Weights of a small GPT-style language model, trained from scratch on English Wikipedia: vocabulary 2048, 124M tokens.
Each number is 50 + 12 x the weight over its row's rms, rounded and kept within 0 to 99. Layers, rows and columns count from 0. The size before them is the row's rms in percent of the matrix's.

# layer 4 MLP down (transposed), 512x128, rms 0.229, rows 188-215, columns 0-127
113:44 56 24 40 65 48 50 35 40 48 65 50 61 37 40 46 31 63 77 74 61 68 70 59 39 65 43 72 64 56 43 29 46 51 53 41 39 39 46 43 71 42 45 41 49 57 50 53 54 67 54 43 47 52 38 31 62 28 67 34 31 55 72 52 57 48 50 64 67 46 55 48 61 60 48 57 73 28 59 51 43 49 38 57 59 57 34 51 48 50 48 54 64 38 20 57 46 39 50 50 61 68 35 54 39 37 49 46 38 42 40 40 43 39 41 58 38 73 17 39 58 41 54 49 56 46 55 34
090:26 55 52 58 62 54 60 63 51 45 39 39 28 57 57 71 49 45 62 39 54 38 44 57 42 48 73 50 61 22 63 72 53 17 51 31 46 40 48 68 71 56 54 32 58 47 27 44 52 53 30 47 47 33 39 40 45 37 59 51 36 42 47 62 39 50 49 64 56 51 54 31 59 41 40 55 87 62 39 54 54 61 32 65 46 47 48 44 54 56 68 51 35 33 35 45 61 46 60 46 58 48 34 44 67 38 44 58 36 69 53 49 44 61 42 72 67 55 60 41 66 39 56 60 52 42 65 41
099:42 52 63 53 82 59 57 50 74 61 59 38 51 50 58 54 41 43 45 62 44 40 67 43 66 56 61 55 32 72 63 41 63 53 39 53 64 48 77 48 35 70 48 31 52 55 39 39 69 48 62 72 40 75 66 49 44 37 28 55 41 45 62 55 50 60 66 49 53 38 53 43 50 47 38 45 59 27 45 44 55 31 65 55 39 31 35 68 66 75 18 65 65 35 53 52 59 38 34 55 37 49 52 49 51 53 32 52 41 38 46 52 56 37 48 47 58 67 56 50 47 52 34 39 36 42 39 50
102:28 37 40 61 63 54 55 64 36 32 38 50 62 49 49 37 49 31 58 60 74 44 46 46 53 40 47 47 38 55 48 53 43 88 56 65 51 69 28 41 52 58 57 48 53 39 69 46 46 57 53 30 50 63 46 38 53 46 39 59 52 64 85 56 56 41 48 67 83 45 69 49 37 29 51 66 46 43 33 55 55 50 32 44 41 65 56 52 53 39 40 52 56 70 41 42 64 51 58 30 35 49 61 58 53 53 58 53 48 45 60 43 45 46 59 53 33 68 26 58 44 46 38 38 45 80 41 42
092:47 37 44 40 23 61 42 45 65 53 55 45 52 70 56 51 30 49 73 60 56 57 50 36 49 47 54 57 54 47 67 56 42 64 59 50 44 51 41 51 65 46 36 57 28 35 55 15 59 58 35 59 43 27 51 45 45 44 53 49 22 61 40 43 26 23 49 63 51 61 30 33 65 45 51 58 57 75 54 58 61 46 51 59 55 35 47 42 55 50 50 53 55 52 58 85 43 43 52 50 76 53 47 58 54 48 47 61 42 36 26 76 47 36 35 60 49 43 67 60 34 46 41 32 59 60 39 48
092:40 62 40 48 35 18 46 46 42 33 60 52 46 68 65 51 50 49 30 65 48 56 54 56 41 55 68 39 47 37 36 46 61 36 26 44 55 55 50 39 66 57 49 34 32 45 45 38 63 50 42 27 59 34 54 50 73 39 58 46 34 66 44 16 47 71 60 51 56 50 76 54 51 59 33 48 42 60 38 47 44 52 63 46 55 66 46 41 59 38 22 51 49 36 48 52 66 37 40 39 34 49 46 60 60 46 53 52 39 58 37 72 56 60 48 52 72 47 40 60 58 49 49 51 42 35 61 86
093:48 71 36 75 45 52 46 42 38 49 36 62 50 45 38 49 48 60 57 45 52 64 54 58 45 61 56 48 33 48 64 44 31 37 42 45 38 49 43 47 42 29 43 45 37 48 63 26 48 56 29 49 44 30 85 55 55 44 39 38 68 58 26 53 55 54 66 51 40 37 59 69 31 51 46 47 44 61 45 50 59 45 68 60 54 57 40 63 50 32 42 43 56 54 64 43 58 65 81 40 72 58 62 49 40 30 56 72 38 52 67 41 51 24 48 50 35 57 55 32 63 30 30 58 55 31 50 52
097:83 65 38 49 55 51 48 58 54 53 50 47 55 53 41 31 56 46 38 63 38 69 66 37 69 61 44 58 67 45 55 65 59 56 35 55 39 64 61 45 43 67 39 54 57 55 86 64 63 43 67 44 55 44 42 60 50 34 50 56 44 31 47 43 58 63 38 69 52 53 28 68 45 55 49 32 50 63 67 73 46 53 48 45 59 42 30 63 42 56 38 36 54 56 57 59 49 56 53 51 44 60 39 72 17 55 57 48 47 58 69 27 52 62 33 70 37 65 49 60 35 40 72 47 44 57 47 48
096:59 41 66 48 48 69 49 48 28 22 64 66 49 54 58 48 59 63 39 58 59 71 46 41 61 66 54 49 58 50 37 66 28 34 42 49 40 58 48 56 52 56 62 54 47 52 46 55 52 34 68 46 39 53 55 50 67 59 50 52 37 46 79 66 41 57 43 68 61 49 57 55 48 50 19 57 73 62 42 64 35 44 57 33 55 62 51 71 50 74 63 58 45 59 49 57 45 32 44 62 31 49 30 53 52 40 51 50 41 56 57 32 55 54 37 71 45 21 64 65 33 28 44 48 44 59 29 37
095:46 41 55 53 57 33 44 57 44 35 44 57 62 53 35 55 78 41 57 47 42 24 69 69 36 47 39 55 43 57 48 38 52 64 63 41 69 48 33 57 57 63 61 38 52 70 44 62 63 75 62 57 70 40 50 53 53 48 67 55 44 40 42 41 34 34 48 51 56 49 54 57 77 64 59 57 30 37 84 27 46 36 42 45 40 58 44 61 48 62 29 58 37 31 44 54 72 57 50 35 80 45 56 64 53 52 57 62 65 58 45 34 55 51 46 58 60 57 61 40 31 52 58 58 57 43 64 62
096:57 52 40 54 58 46 42 42 51 71 54 43 60 62 41 67 39 46 59 34 31 28 55 65 68 46 65 60 45 55 65 79 62 43 33 47 44 54 54 50 59 58 36 63 37 41 43 56 25 51 29 40 53 52 48 47 58 43 48 47 62 54 86 51 48 37 51 52 49 61 39 40 34 54 58 49 79 52 58 47 43 48 41 47 68 43 62 29 43 52 11 59 79 49 68 60 37 56 52 59 44 47 53 40 36 45 41 38 76 64 67 40 50 52 57 43 60 31 67 66 48 36 41 48 39 54 40 50
099:44 52 39 61 39 51 79 44 50 47 46 50 44 41 41 36 58 45 36 40 59 72 65 48 55 42 77 47 71 45 39 52 52 60 39 60 59 62 53 56 41 46 71 36 47 62 45 49 30 68 47 47 37 60 47 25 50 51 51 50 59 72 55 31 50 40 55 51 58 55 37 64 35 52 46 42 46 57 46 52 59 37 60 70 53 57 39 70 39 38 29 39 51 64 50 35 69 41 46 33 66 48 29 39 33 32 17 66 37 22 74 57 55 52 38 43 39 43 54 56 30 64 48 50 48 51 44 31
093:43 54 56 29 54 41 58 58 78 49 18 49 52 28 46 44 38 36 50 51 44 33 64 33 56 59 58 31 61 31 45 56 61 53 54 47 52 44 57 60 45 48 47 35 45 31 37 39 39 51 43 58 60 45 31 60 42 66 50 57 43 31 30 45 57 59 57 43 81 69 43 51 42 52 63 54 51 61 39 55 36 27 36 54 58 45 51 58 58 62 44 44 72 36 19 48 34 36 78 50 64 57 66 43 54 38 44 51 47 54 57 33 63 38 56 50 57 60 68 47 66 52 44 52 48 81 66 39
097:40 39 53 38 63 46 51 19 54 59 38 59 51 60 66 51 54 33 68 46 60 76 72 37 40 42 52 50 66 51 53 63 53 51 65 61 55 33 74 21 44 25 40 58 51 44 45 64 67 55 51 56 38 33 60 52 31 60 33 58 57 35 63 43 54 49 49 60 73 60 37 46 60 53 62 67 56 60 58 57 43 48 29 39 50 53 52 37 75 39 53 30 60 65 58 51 46 42 31 53 55 56 66 54 57 55 37 54 63 59 39 49 51 36 32 45 45 51 63 64 51 64 39 52 78 32 50 67
099:47 34 37 43 48 77 46 49 61 45 63 45 32 43 62 61 47 60 41 43 71 33 64 62 36 60 45 35 62 71 46 52 48 39 51 41 49 54 31 84 54 33 49 54 68 56 57 38 48 81 46 44 63 38 44 39 63 49 63 47 41 38 28 60 47 58 43 49 65 69 61 52 54 43 77 42 56 50 47 65 53 52 53 58 68 49 58 55 43 61 42 48 29 54 48 40 46 49 41 28 49 63 32 46 61 47 54 45 44 62 51 37 68 38 56 40 56 19 32 27 59 52 57 47 22 50 54 66
112:29 56 53 56 55 53 27 56 54 36 51 46 61 58 73 55 42 57 52 68 32 66 66 33 50 59 48 61 42 33 53 35 59 46 35 34 72 45 49 54 51 56 40 56 47 57 53 42 55 42 54 50 41 56 36 40 46 60 52 51 42 19 77 58 49 34 57 66 39 46 50 51 36 51 77 37 42 29 29 46 71 29 51 74 61 45 58 47 43 76 64 53 66 53 37 51 39 25 42 67 50 45 57 39 70 69 59 50 56 45 32 48 67 55 43 36 49 44 35 29 63 46 44 66 48 52 46 40
104:43 51 59 46 75 43 42 53 43 17 56 51 51 44 64 47 33 33 42 68 54 44 26 28 43 45 70 53 57 42 48 41 43 69 61 40 46 57 53 32 45 59 59 51 46 25 41 61 39 73 49 40 50 41 51 61 50 48 62 74 35 72 30 53 48 59 56 36 31 43 43 46 22 45 56 40 51 45 47 54 44 84 42 47 28 65 49 42 30 44 21 51 52 37 38 41 57 45 56 64 60 58 42 37 43 34 47 44 44 46 37 52 67 58 42 44 37 45 60 66 58 46 38 62 55 61 41 53
117:53 64 46 44 62 59 54 77 41 66 38 51 63 43 54 43 49 39 61 46 72 48 47 74 48 67 42 45 37 47 67 36 35 43 42 34 42 50 53 44 51 57 60 46 36 42 66 40 44 65 52 34 35 54 18 49 49 66 55 29 41 50 37 40 57 47 64 43 84 34 41 41 75 67 65 72 33 48 54 58 58 61 47 47 53 51 54 65 52 47 38 46 61 47 49 51 51 51 60 59 26 52 68 29 56 55 46 24 34 34 44 56 48 42 39 64 39 51 50 32 42 55 51 39 22 43 47 68
102:54 61 47 59 62 55 55 36 57 48 60 65 63 66 46 62 54 63 43 40 33 54 35 50 71 68 34 23 50 67 53 43 65 49 41 38 71 57 22 39 42 44 77 31 37 57 60 49 33 38 45 62 42 51 45 53 44 39 60 63 33 50 62 38 61 67 64 49 68 51 30 45 52 53 53 42 40 31 51 59 49 44 59 43 71 70 35 51 54 50 56 17 56 66 42 37 47 57 67 33 56 35 46 40 43 38 66 49 36 56 61 32 33 60 52 54 62 73 36 55 45 53 47 51 42 37 33 51
095:57 53 38 54 38 52 52 59 55 78 54 52 55 60 37 45 46 75 46 31 65 51 53 45 45 47 53 48 55 41 63 49 57 49 55 73 58 50 38 31 48 25 58 64 46 49 42 35 44 49 35 78 44 42 43 30 52 62 35 54 43 59 69 75 35 49 16 41 53 58 59 60 35 56 51 49 52 55 31 66 45 51 60 46 56 52 56 27 48 53 51 61 35 49 31 53 37 38 36 55 39 58 47 51 62 49 67 66 70 40 57 29 62 72 41 29 46 48 65 54 34 52 80 62 63 35 56 51
110:43 68 53 51 51 29 61 66 47 41 69 54 63 67 49 44 43 50 50 53 50 56 71 48 47 33 54 60 54 22 36 44 54 67 71 31 70 53 63 36 74 49 61 47 51 44 40 78 47 36 52 65 36 56 38 42 40 35 32 55 31 45 52 33 58 41 66 44 57 42 47 35 65 59 55 52 65 45 34 49 46 28 53 71 54 42 61 70 51 35 30 45 48 53 49 53 67 42 44 70 76 40 54 58 31 54 52 47 36 35 36 54 33 47 49 47 54 59 62 42 36 38 43 57 76 34 59 45
094:47 33 33 37 56 57 43 61 44 43 53 59 42 45 51 67 44 51 48 51 49 31 29 48 51 38 08 70 63 42 61 53 59 43 54 47 45 50 56 61 41 65 54 46 60 30 60 49 62 39 52 35 62 68 49 36 26 32 64 43 43 53 49 40 54 70 47 69 55 38 56 51 52 57 50 41 64 78 32 76 55 64 27 49 47 59 81 51 71 54 49 40 46 44 55 39 65 59 28 48 36 43 43 51 74 70 58 47 42 44 52 63 41 50 43 59 54 63 54 47 35 33 50 49 64 57 62 37
095:49 70 55 22 31 48 42 49 38 50 48 49 51 30 51 41 78 50 31 43 42 64 51 57 41 41 74 36 49 57 43 65 48 46 60 58 47 49 46 50 26 67 58 39 38 41 32 39 47 68 35 54 35 54 51 28 41 22 64 48 47 31 48 52 38 53 51 34 74 49 49 56 48 32 43 70 53 39 39 35 50 72 51 50 44 75 54 62 55 60 53 52 63 79 32 26 40 39 44 57 37 60 50 54 53 52 49 56 56 40 27 75 56 64 58 43 51 62 55 54 55 40 52 35 51 44 59 45
099:56 52 79 53 29 58 55 53 23 44 55 52 58 49 38 50 31 48 57 54 44 60 58 69 32 38 48 46 26 58 44 57 61 63 53 53 37 46 57 38 43 51 55 53 49 15 56 49 67 46 58 58 63 40 38 53 49 52 52 70 45 54 52 79 39 43 57 67 52 55 63 51 31 47 38 63 65 31 55 55 39 32 59 51 61 44 52 67 53 50 63 48 41 51 43 71 29 33 41 43 70 44 51 50 58 58 68 55 50 74 41 57 41 48 61 44 70 42 22 26 39 59 42 38 72 33 54 49
099:54 55 51 62 34 35 48 28 38 40 58 39 47 38 45 63 49 42 53 49 41 51 37 70 53 51 27 51 77 65 58 42 52 34 46 53 44 44 78 61 45 62 44 54 47 46 29 63 44 42 42 44 69 68 56 49 37 32 71 42 44 42 52 58 58 50 37 59 47 57 56 46 66 56 36 31 28 48 58 57 53 58 79 57 66 55 44 36 80 69 71 45 58 57 69 53 60 18 49 54 49 48 59 48 59 53 47 49 47 35 28 51 38 51 30 62 50 53 65 60 76 68 55 42 45 50 37 50
103:63 53 50 47 62 55 38 62 60 54 26 38 46 58 54 50 48 60 46 50 38 48 59 48 64 46 60 35 52 65 76 51 57 54 47 54 62 41 33 55 35 48 60 40 76 38 55 57 57 38 54 56 50 71 60 38 38 58 72 65 52 59 49 33 52 58 21 57 48 48 72 63 81 46 77 58 56 48 44 46 43 47 46 50 52 34 59 81 68 73 44 46 49 40 57 54 55 61 34 32 52 37 63 33 42 31 53 66 48 49 55 43 54 65 34 60 47 38 61 42 47 68 37 52 20 69 49 36
095:47 59 57 68 61 43 53 46 57 47 53 65 52 43 57 50 31 51 56 38 58 43 48 54 53 59 50 46 48 48 43 51 71 68 25 52 27 47 74 44 51 45 68 39 40 52 50 57 43 52 35 42 56 54 50 23 47 17 54 28 43 61 53 40 34 55 75 54 59 46 66 43 64 46 57 52 47 72 40 46 43 42 60 50 41 34 36 66 48 39 70 48 65 51 40 45 36 54 45 71 29 29 55 50 47 57 44 34 63 18 54 40 78 33 64 67 47 46 44 39 46 64 46 41 29 60 29 42
099:36 59 32 44 63 37 55 63 43 49 53 34 36 32 63 47 60 41 50 35 43 51 39 33 47 47 45 45 56 67 48 62 58 70 50 59 53 39 52 60 64 64 52 59 37 33 58 35 42 44 45 64 31 62 30 62 58 73 38 59 70 65 25 38 49 42 73 50 65 48 70 48 31 61 64 55 38 48 54 26 50 61 71 39 50 69 62 33 42 52 44 58 47 37 43 33 45 44 45 38 52 39 78 53 54 65 39 49 39 53 38 60 46 54 71 68 43 51 52 58 37 60 56 30 68 43 28 61
# layer 4 MLP up, 512x128, rms 0.21, rows 189-215, columns 0-127
089:44 46 66 56 47 52 50 63 52 64 25 46 55 63 27 66 56 66 33 32 62 36 50 59 61 51 63 38 70 55 49 40 37 65 71 52 49 52 36 61 67 73 42 46 59 68 61 36 52 62 46 42 64 56 48 56 42 40 46 50 53 37 62 67 68 66 44 51 44 42 66 45 35 57 41 60 49 25 44 32 54 68 45 51 50 37 51 52 45 28 14 49 51 51 81 43 24 53 44 52 37 41 54 59 62 63 41 30 45 40 44 45 70 33 66 62 42 63 35 61 52 54 59 58 55 57 56 50
095:59 30 61 44 47 62 46 51 50 60 53 70 51 49 36 60 44 58 51 35 56 45 12 58 44 28 55 61 76 55 40 48 58 54 71 47 65 72 43 44 35 59 50 85 51 61 48 70 54 52 37 72 47 76 36 35 62 28 50 58 63 47 43 53 56 45 38 44 56 56 57 62 48 65 69 57 72 72 58 33 35 68 42 54 59 49 55 55 48 54 51 67 61 33 50 45 63 57 40 40 52 50 56 62 61 57 58 38 36 55 54 56 41 53 61 23 52 52 35 45 39 37 49 59 42 67 53 43
102:61 34 57 72 41 53 37 43 60 54 33 60 37 53 51 34 63 68 70 42 33 63 36 28 25 66 50 70 35 62 74 57 58 41 42 51 55 57 60 39 62 66 12 49 44 58 52 42 39 81 53 61 42 30 59 33 52 42 42 44 65 48 46 33 50 36 72 42 52 60 44 54 57 57 61 29 44 48 71 40 31 51 45 38 34 39 62 49 41 36 48 56 56 68 46 37 48 44 62 55 53 65 54 56 43 55 57 42 50 42 39 61 45 49 48 66 50 62 63 55 39 31 56 38 61 62 48 62
090:56 44 71 49 46 48 47 60 56 40 59 62 54 63 52 56 40 52 51 36 56 74 41 57 35 60 41 31 55 66 53 67 39 50 70 51 17 36 48 68 52 56 40 78 61 52 60 63 47 56 30 40 55 54 28 50 67 41 55 63 40 50 29 46 79 53 44 50 52 39 50 71 72 50 53 50 51 69 40 50 42 38 45 71 66 47 08 61 66 74 43 71 42 36 57 48 50 54 62 53 55 58 60 53 46 47 34 66 37 58 56 49 55 36 60 57 39 51 39 42 46 37 50 39 55 59 53 57
094:37 60 34 53 42 53 61 44 50 30 51 44 53 54 32 34 54 55 80 57 49 65 58 42 59 52 59 51 33 59 35 45 65 55 60 56 79 43 61 59 59 52 53 68 19 69 48 38 41 36 59 38 57 66 51 50 56 63 49 61 44 45 62 56 66 58 60 43 52 21 60 61 51 49 71 55 46 43 57 53 72 37 47 52 51 29 62 58 67 65 42 36 55 61 52 40 59 54 56 71 50 71 53 50 51 30 26 51 59 43 22 47 38 55 69 65 48 58 60 61 71 64 39 49 55 54 44 32
098:53 57 50 70 57 34 52 54 44 34 45 54 60 54 48 49 55 59 44 50 48 74 44 61 33 78 59 51 49 52 70 36 40 46 57 32 54 49 28 65 61 33 31 55 52 37 52 45 35 41 38 37 23 64 87 57 53 52 50 36 60 65 32 57 75 51 42 43 31 48 52 58 33 30 33 47 34 50 36 51 47 47 60 37 49 54 38 39 48 34 45 49 61 58 73 54 60 70 59 75 66 63 57 44 41 43 47 51 35 57 59 51 62 39 64 55 44 46 64 58 50 35 36 55 61 59 35 68
109:56 46 34 71 74 77 38 26 64 58 50 42 56 55 69 44 33 49 61 31 62 46 24 63 37 63 61 45 51 68 58 37 65 38 62 43 56 48 43 40 65 52 53 51 39 49 29 52 58 41 26 74 48 45 65 47 27 38 50 44 56 73 69 46 46 45 61 43 72 44 53 58 54 37 55 46 53 58 53 44 40 48 48 64 63 46 61 19 55 61 46 43 84 48 45 61 52 45 37 59 44 57 43 47 45 49 23 57 57 47 48 59 62 65 57 42 51 40 48 44 41 56 48 53 39 75 63 50
098:49 58 36 65 60 50 51 70 60 56 32 41 54 45 51 29 54 43 41 36 49 67 53 54 50 42 70 56 37 47 53 32 34 42 36 46 47 45 75 77 40 32 43 53 40 43 51 33 62 60 67 52 69 38 55 52 73 59 30 58 52 43 37 26 42 40 49 40 46 59 29 51 77 61 58 56 28 38 52 62 42 59 59 40 37 36 48 56 63 47 68 77 58 57 61 57 57 56 43 44 42 51 49 65 49 59 65 39 42 54 48 55 52 48 41 55 48 49 40 47 66 62 72 22 75 34 45 73
090:49 63 36 38 48 74 48 22 51 34 59 55 44 51 58 25 59 39 52 70 50 45 50 35 69 63 47 56 37 52 29 61 61 42 32 64 48 64 58 25 38 55 38 56 43 50 54 37 55 57 52 27 57 54 54 66 47 37 56 43 35 45 59 62 75 55 43 54 27 60 60 81 57 47 26 51 37 44 55 57 51 51 43 61 63 52 42 34 45 50 51 56 57 45 34 62 42 30 50 58 39 51 47 53 26 40 46 57 38 35 59 71 46 52 47 53 44 24 78 47 50 45 29 48 50 53 29 36
090:48 46 61 40 49 30 32 57 53 60 59 46 49 50 39 41 40 53 62 50 56 70 33 54 57 54 49 38 47 39 51 62 41 42 60 41 74 31 48 39 64 61 34 35 75 27 73 46 61 55 59 53 58 39 54 53 50 46 54 39 61 23 54 45 30 67 45 29 64 54 59 36 66 64 26 44 39 55 57 64 43 50 53 52 71 51 58 61 39 28 46 32 35 37 44 51 47 41 37 47 45 37 56 75 69 67 61 49 86 46 62 48 46 57 58 61 64 54 61 51 64 48 39 56 63 42 44 32
100:20 46 52 68 63 45 55 50 50 32 51 31 41 30 63 45 49 48 79 46 56 51 60 34 53 32 37 44 42 60 25 49 58 53 50 57 57 34 55 61 66 48 55 61 38 59 49 50 63 67 51 44 50 59 59 36 36 50 51 51 55 52 31 57 61 57 72 43 51 28 47 40 67 75 52 42 43 46 56 62 62 61 32 37 50 25 69 29 49 43 58 58 70 59 63 52 50 59 60 54 59 40 40 32 40 49 43 79 63 55 29 42 56 63 59 46 64 47 32 36 37 70 75 54 46 52 51 48
095:67 45 55 47 27 35 21 67 51 45 64 62 56 55 69 58 32 45 41 68 69 49 53 52 44 55 46 46 55 74 67 47 47 56 40 36 49 54 56 47 53 38 59 57 65 43 73 55 42 39 34 52 48 57 32 38 48 64 66 46 28 38 64 40 71 48 63 54 40 49 48 57 43 36 42 78 55 42 61 58 41 77 60 52 76 44 55 54 32 44 50 54 44 24 56 48 42 52 59 57 43 47 57 49 48 57 37 32 23 42 58 54 56 34 68 55 76 65 65 52 30 44 65 39 52 40 42 56
097:57 42 45 56 54 65 43 51 69 50 53 51 53 38 30 61 45 53 50 36 55 60 67 56 54 45 59 51 66 69 53 58 50 54 44 49 51 69 48 77 47 60 23 48 49 54 71 45 55 48 41 79 42 64 35 38 47 54 49 43 50 27 47 65 64 54 65 39 53 65 32 52 39 61 61 44 54 58 63 53 35 72 54 57 48 71 58 53 23 45 50 76 47 39 36 57 60 47 54 33 57 46 66 44 49 35 56 87 60 40 58 62 51 47 31 49 36 45 26 36 34 51 60 44 74 64 36 39
101:44 67 52 39 46 30 43 33 44 35 50 47 49 50 63 46 65 40 43 63 48 48 40 45 53 48 31 47 59 45 57 43 49 39 50 58 63 67 52 32 49 66 38 57 51 49 47 40 73 49 52 54 49 59 49 43 44 70 77 36 38 35 74 42 36 36 60 47 48 65 44 47 63 63 50 56 49 65 37 57 57 49 48 39 74 46 31 62 33 58 22 58 46 57 61 49 36 59 31 68 25 53 49 44 45 23 44 39 43 63 43 63 42 58 54 57 57 32 53 69 40 39 49 69 92 68 57 60
103:72 38 43 71 32 36 48 49 44 43 59 47 39 49 52 45 49 30 45 58 32 45 21 42 55 44 60 55 34 62 74 56 71 63 62 64 68 40 62 57 24 55 61 71 34 37 44 45 34 47 78 40 32 61 41 54 56 46 63 55 46 46 56 64 64 69 55 60 33 26 35 36 62 52 61 54 57 46 57 52 45 24 46 43 49 38 55 51 57 40 53 47 52 41 49 46 42 53 61 51 35 42 48 60 55 58 56 75 44 64 40 58 31 37 42 44 40 57 43 56 16 60 71 53 53 62 42 45
098:54 54 40 41 66 58 29 66 60 34 41 41 34 46 61 38 46 75 44 63 51 48 11 44 60 48 57 44 40 49 52 37 59 77 54 73 57 32 46 50 47 45 58 32 67 39 41 54 44 64 48 68 51 59 48 59 44 55 74 46 32 35 36 51 55 41 38 58 48 56 59 35 37 55 44 62 47 33 52 67 59 51 47 38 31 39 65 56 39 56 38 47 47 42 70 50 51 55 50 45 63 43 54 19 36 44 41 61 53 15 65 44 61 36 58 45 56 79 51 50 60 52 41 47 45 60 35 59
113:39 52 52 48 33 40 54 41 68 52 46 32 34 34 28 55 59 47 62 67 42 27 73 45 34 71 59 54 52 47 65 54 96 62 47 33 64 49 51 66 48 61 49 82 52 43 44 28 66 63 75 55 60 38 58 40 63 35 62 60 41 51 47 53 63 50 45 54 44 58 44 53 41 66 63 41 41 42 56 57 48 51 43 57 56 35 52 30 44 51 35 61 52 34 59 66 38 58 40 61 42 49 34 49 39 50 65 50 36 54 57 39 75 60 63 59 55 42 57 44 66 53 53 39 45 32 43 37
100:50 33 38 63 60 69 38 37 38 48 51 62 51 52 53 54 34 61 58 67 43 31 44 46 61 32 61 49 23 60 06 38 43 59 33 47 68 56 43 51 52 58 48 57 52 46 54 51 35 33 51 30 65 50 59 37 50 39 59 28 64 64 47 48 54 67 54 33 45 55 72 43 60 44 44 47 51 49 48 56 56 32 54 67 62 34 34 34 84 58 60 68 50 48 56 54 36 67 66 44 43 57 43 56 61 40 40 56 62 52 51 66 60 49 65 35 40 38 41 62 55 44 43 45 27 46 34 53
101:44 54 70 57 75 48 49 54 45 50 61 63 73 63 61 27 53 56 58 53 68 47 31 53 36 43 76 58 40 61 62 44 60 70 42 36 63 64 67 64 31 59 47 48 44 46 53 38 61 39 51 33 58 59 52 45 78 50 51 56 62 61 61 41 56 51 51 46 55 65 53 68 45 32 53 43 44 50 37 41 38 56 62 53 55 59 23 65 47 44 49 56 48 53 48 48 82 44 64 55 61 58 31 66 67 43 52 56 30 17 62 53 48 48 39 52 37 46 63 63 66 50 46 52 52 59 70 79
114:65 38 73 54 50 57 28 28 81 53 61 60 60 76 57 52 47 45 50 62 59 54 41 63 52 38 41 48 69 58 59 44 62 32 31 67 38 58 32 50 19 53 40 28 37 48 73 55 51 36 59 58 43 54 39 44 33 29 60 54 48 47 48 65 45 48 69 46 42 63 70 50 44 45 56 58 41 52 69 54 29 58 52 50 65 54 61 57 42 48 53 53 45 33 44 70 60 40 31 49 42 69 68 46 54 49 49 51 43 52 58 41 32 49 58 58 29 32 49 42 23 42 53 65 40 45 47 36
099:56 54 35 41 55 45 56 56 37 39 34 30 36 47 48 46 56 48 56 48 58 46 53 54 43 52 82 56 47 48 39 37 41 47 61 57 45 43 39 71 48 39 42 40 33 69 59 57 32 44 47 38 53 47 51 66 70 56 62 57 36 45 62 65 56 44 31 55 50 52 72 71 65 50 31 39 36 32 50 49 40 44 48 35 60 53 57 37 73 59 59 46 50 49 76 72 46 54 30 25 45 29 49 54 50 45 60 39 61 48 29 25 67 45 60 52 30 63 56 55 64 71 56 26 33 38 52 30
098:57 39 65 57 38 44 68 65 53 54 48 53 55 65 39 40 64 22 49 48 26 65 45 41 53 50 38 37 53 45 55 20 57 37 56 59 54 33 44 51 55 25 67 50 35 58 63 48 41 39 43 45 61 75 49 57 39 22 54 53 49 61 59 45 25 75 31 58 32 39 64 51 61 46 62 37 39 61 68 43 50 47 38 45 63 57 51 45 63 75 36 55 45 17 56 50 53 49 54 71 43 29 72 53 35 62 53 48 53 46 49 48 40 43 44 65 46 60 49 34 48 36 55 59 44 36 57 40
094:51 66 47 54 61 50 32 44 46 42 44 66 21 72 34 27 43 25 53 64 64 43 54 45 47 76 57 55 64 37 69 37 65 42 51 44 44 58 50 37 62 57 63 63 34 41 38 45 44 55 58 50 50 51 58 41 34 55 55 34 56 55 59 50 59 49 22 65 35 54 32 62 46 48 68 56 52 64 63 44 31 65 67 51 48 39 43 44 40 41 58 37 72 55 44 41 49 50 62 79 45 35 29 47 53 38 44 67 58 28 38 55 27 27 49 41 38 51 65 45 52 43 60 34 49 51 65 47
101:58 55 33 58 58 37 34 74 52 45 54 58 52 55 41 41 44 55 29 48 53 50 52 58 56 64 35 55 31 59 42 50 56 46 52 51 59 21 35 33 46 50 51 63 72 47 44 56 43 53 49 40 56 41 30 61 60 43 33 35 54 40 64 64 45 45 49 56 35 50 48 50 57 23 45 48 75 46 58 43 47 54 52 46 90 60 77 39 56 44 48 25 32 38 55 53 60 59 59 63 40 35 23 55 48 75 36 28 51 64 38 39 65 46 50 57 55 47 66 42 51 43 58 31 68 49 28 45
107:40 42 33 52 36 57 42 66 30 44 49 31 65 44 39 61 62 60 60 46 64 27 39 48 56 46 56 49 38 39 52 50 65 46 45 56 56 67 35 61 57 54 40 60 61 55 55 62 44 52 34 32 35 61 42 47 59 33 58 53 43 70 58 49 67 33 54 51 52 38 35 47 46 55 50 56 52 26 56 60 50 55 65 47 66 43 77 40 51 55 48 46 50 60 70 55 57 31 29 53 23 44 34 51 65 39 62 44 60 17 68 39 53 48 54 16 64 66 56 45 26 54 40 59 36 37 40 34
099:56 37 54 35 57 47 36 32 51 46 40 45 53 53 49 53 33 55 69 47 34 53 46 54 51 54 46 33 64 49 60 55 64 64 53 67 67 40 31 67 24 54 63 45 66 42 31 66 48 54 53 48 31 42 41 34 28 38 39 49 46 42 63 54 54 36 27 81 50 70 70 74 70 55 29 36 59 48 64 50 45 27 38 68 46 48 55 36 50 45 53 59 43 67 45 35 52 47 50 38 63 35 57 38 65 56 47 48 35 44 50 62 47 51 52 40 46 83 43 37 38 52 67 46 59 65 45 35
101:64 48 34 50 40 44 30 47 58 43 50 49 30 74 59 53 51 70 66 43 37 61 24 59 64 53 49 39 75 57 54 69 54 46 62 43 41 63 21 45 44 60 52 41 59 44 59 37 54 29 39 41 70 62 44 49 44 37 41 45 54 46 46 47 58 48 63 59 63 50 52 40 51 31 43 63 48 61 57 52 61 48 69 52 32 57 42 52 60 38 27 53 29 24 68 70 58 48 40 47 42 50 30 46 53 67 40 65 55 68 35 32 76 40 52 50 58 28 41 67 59 39 46 39 33 62 47 38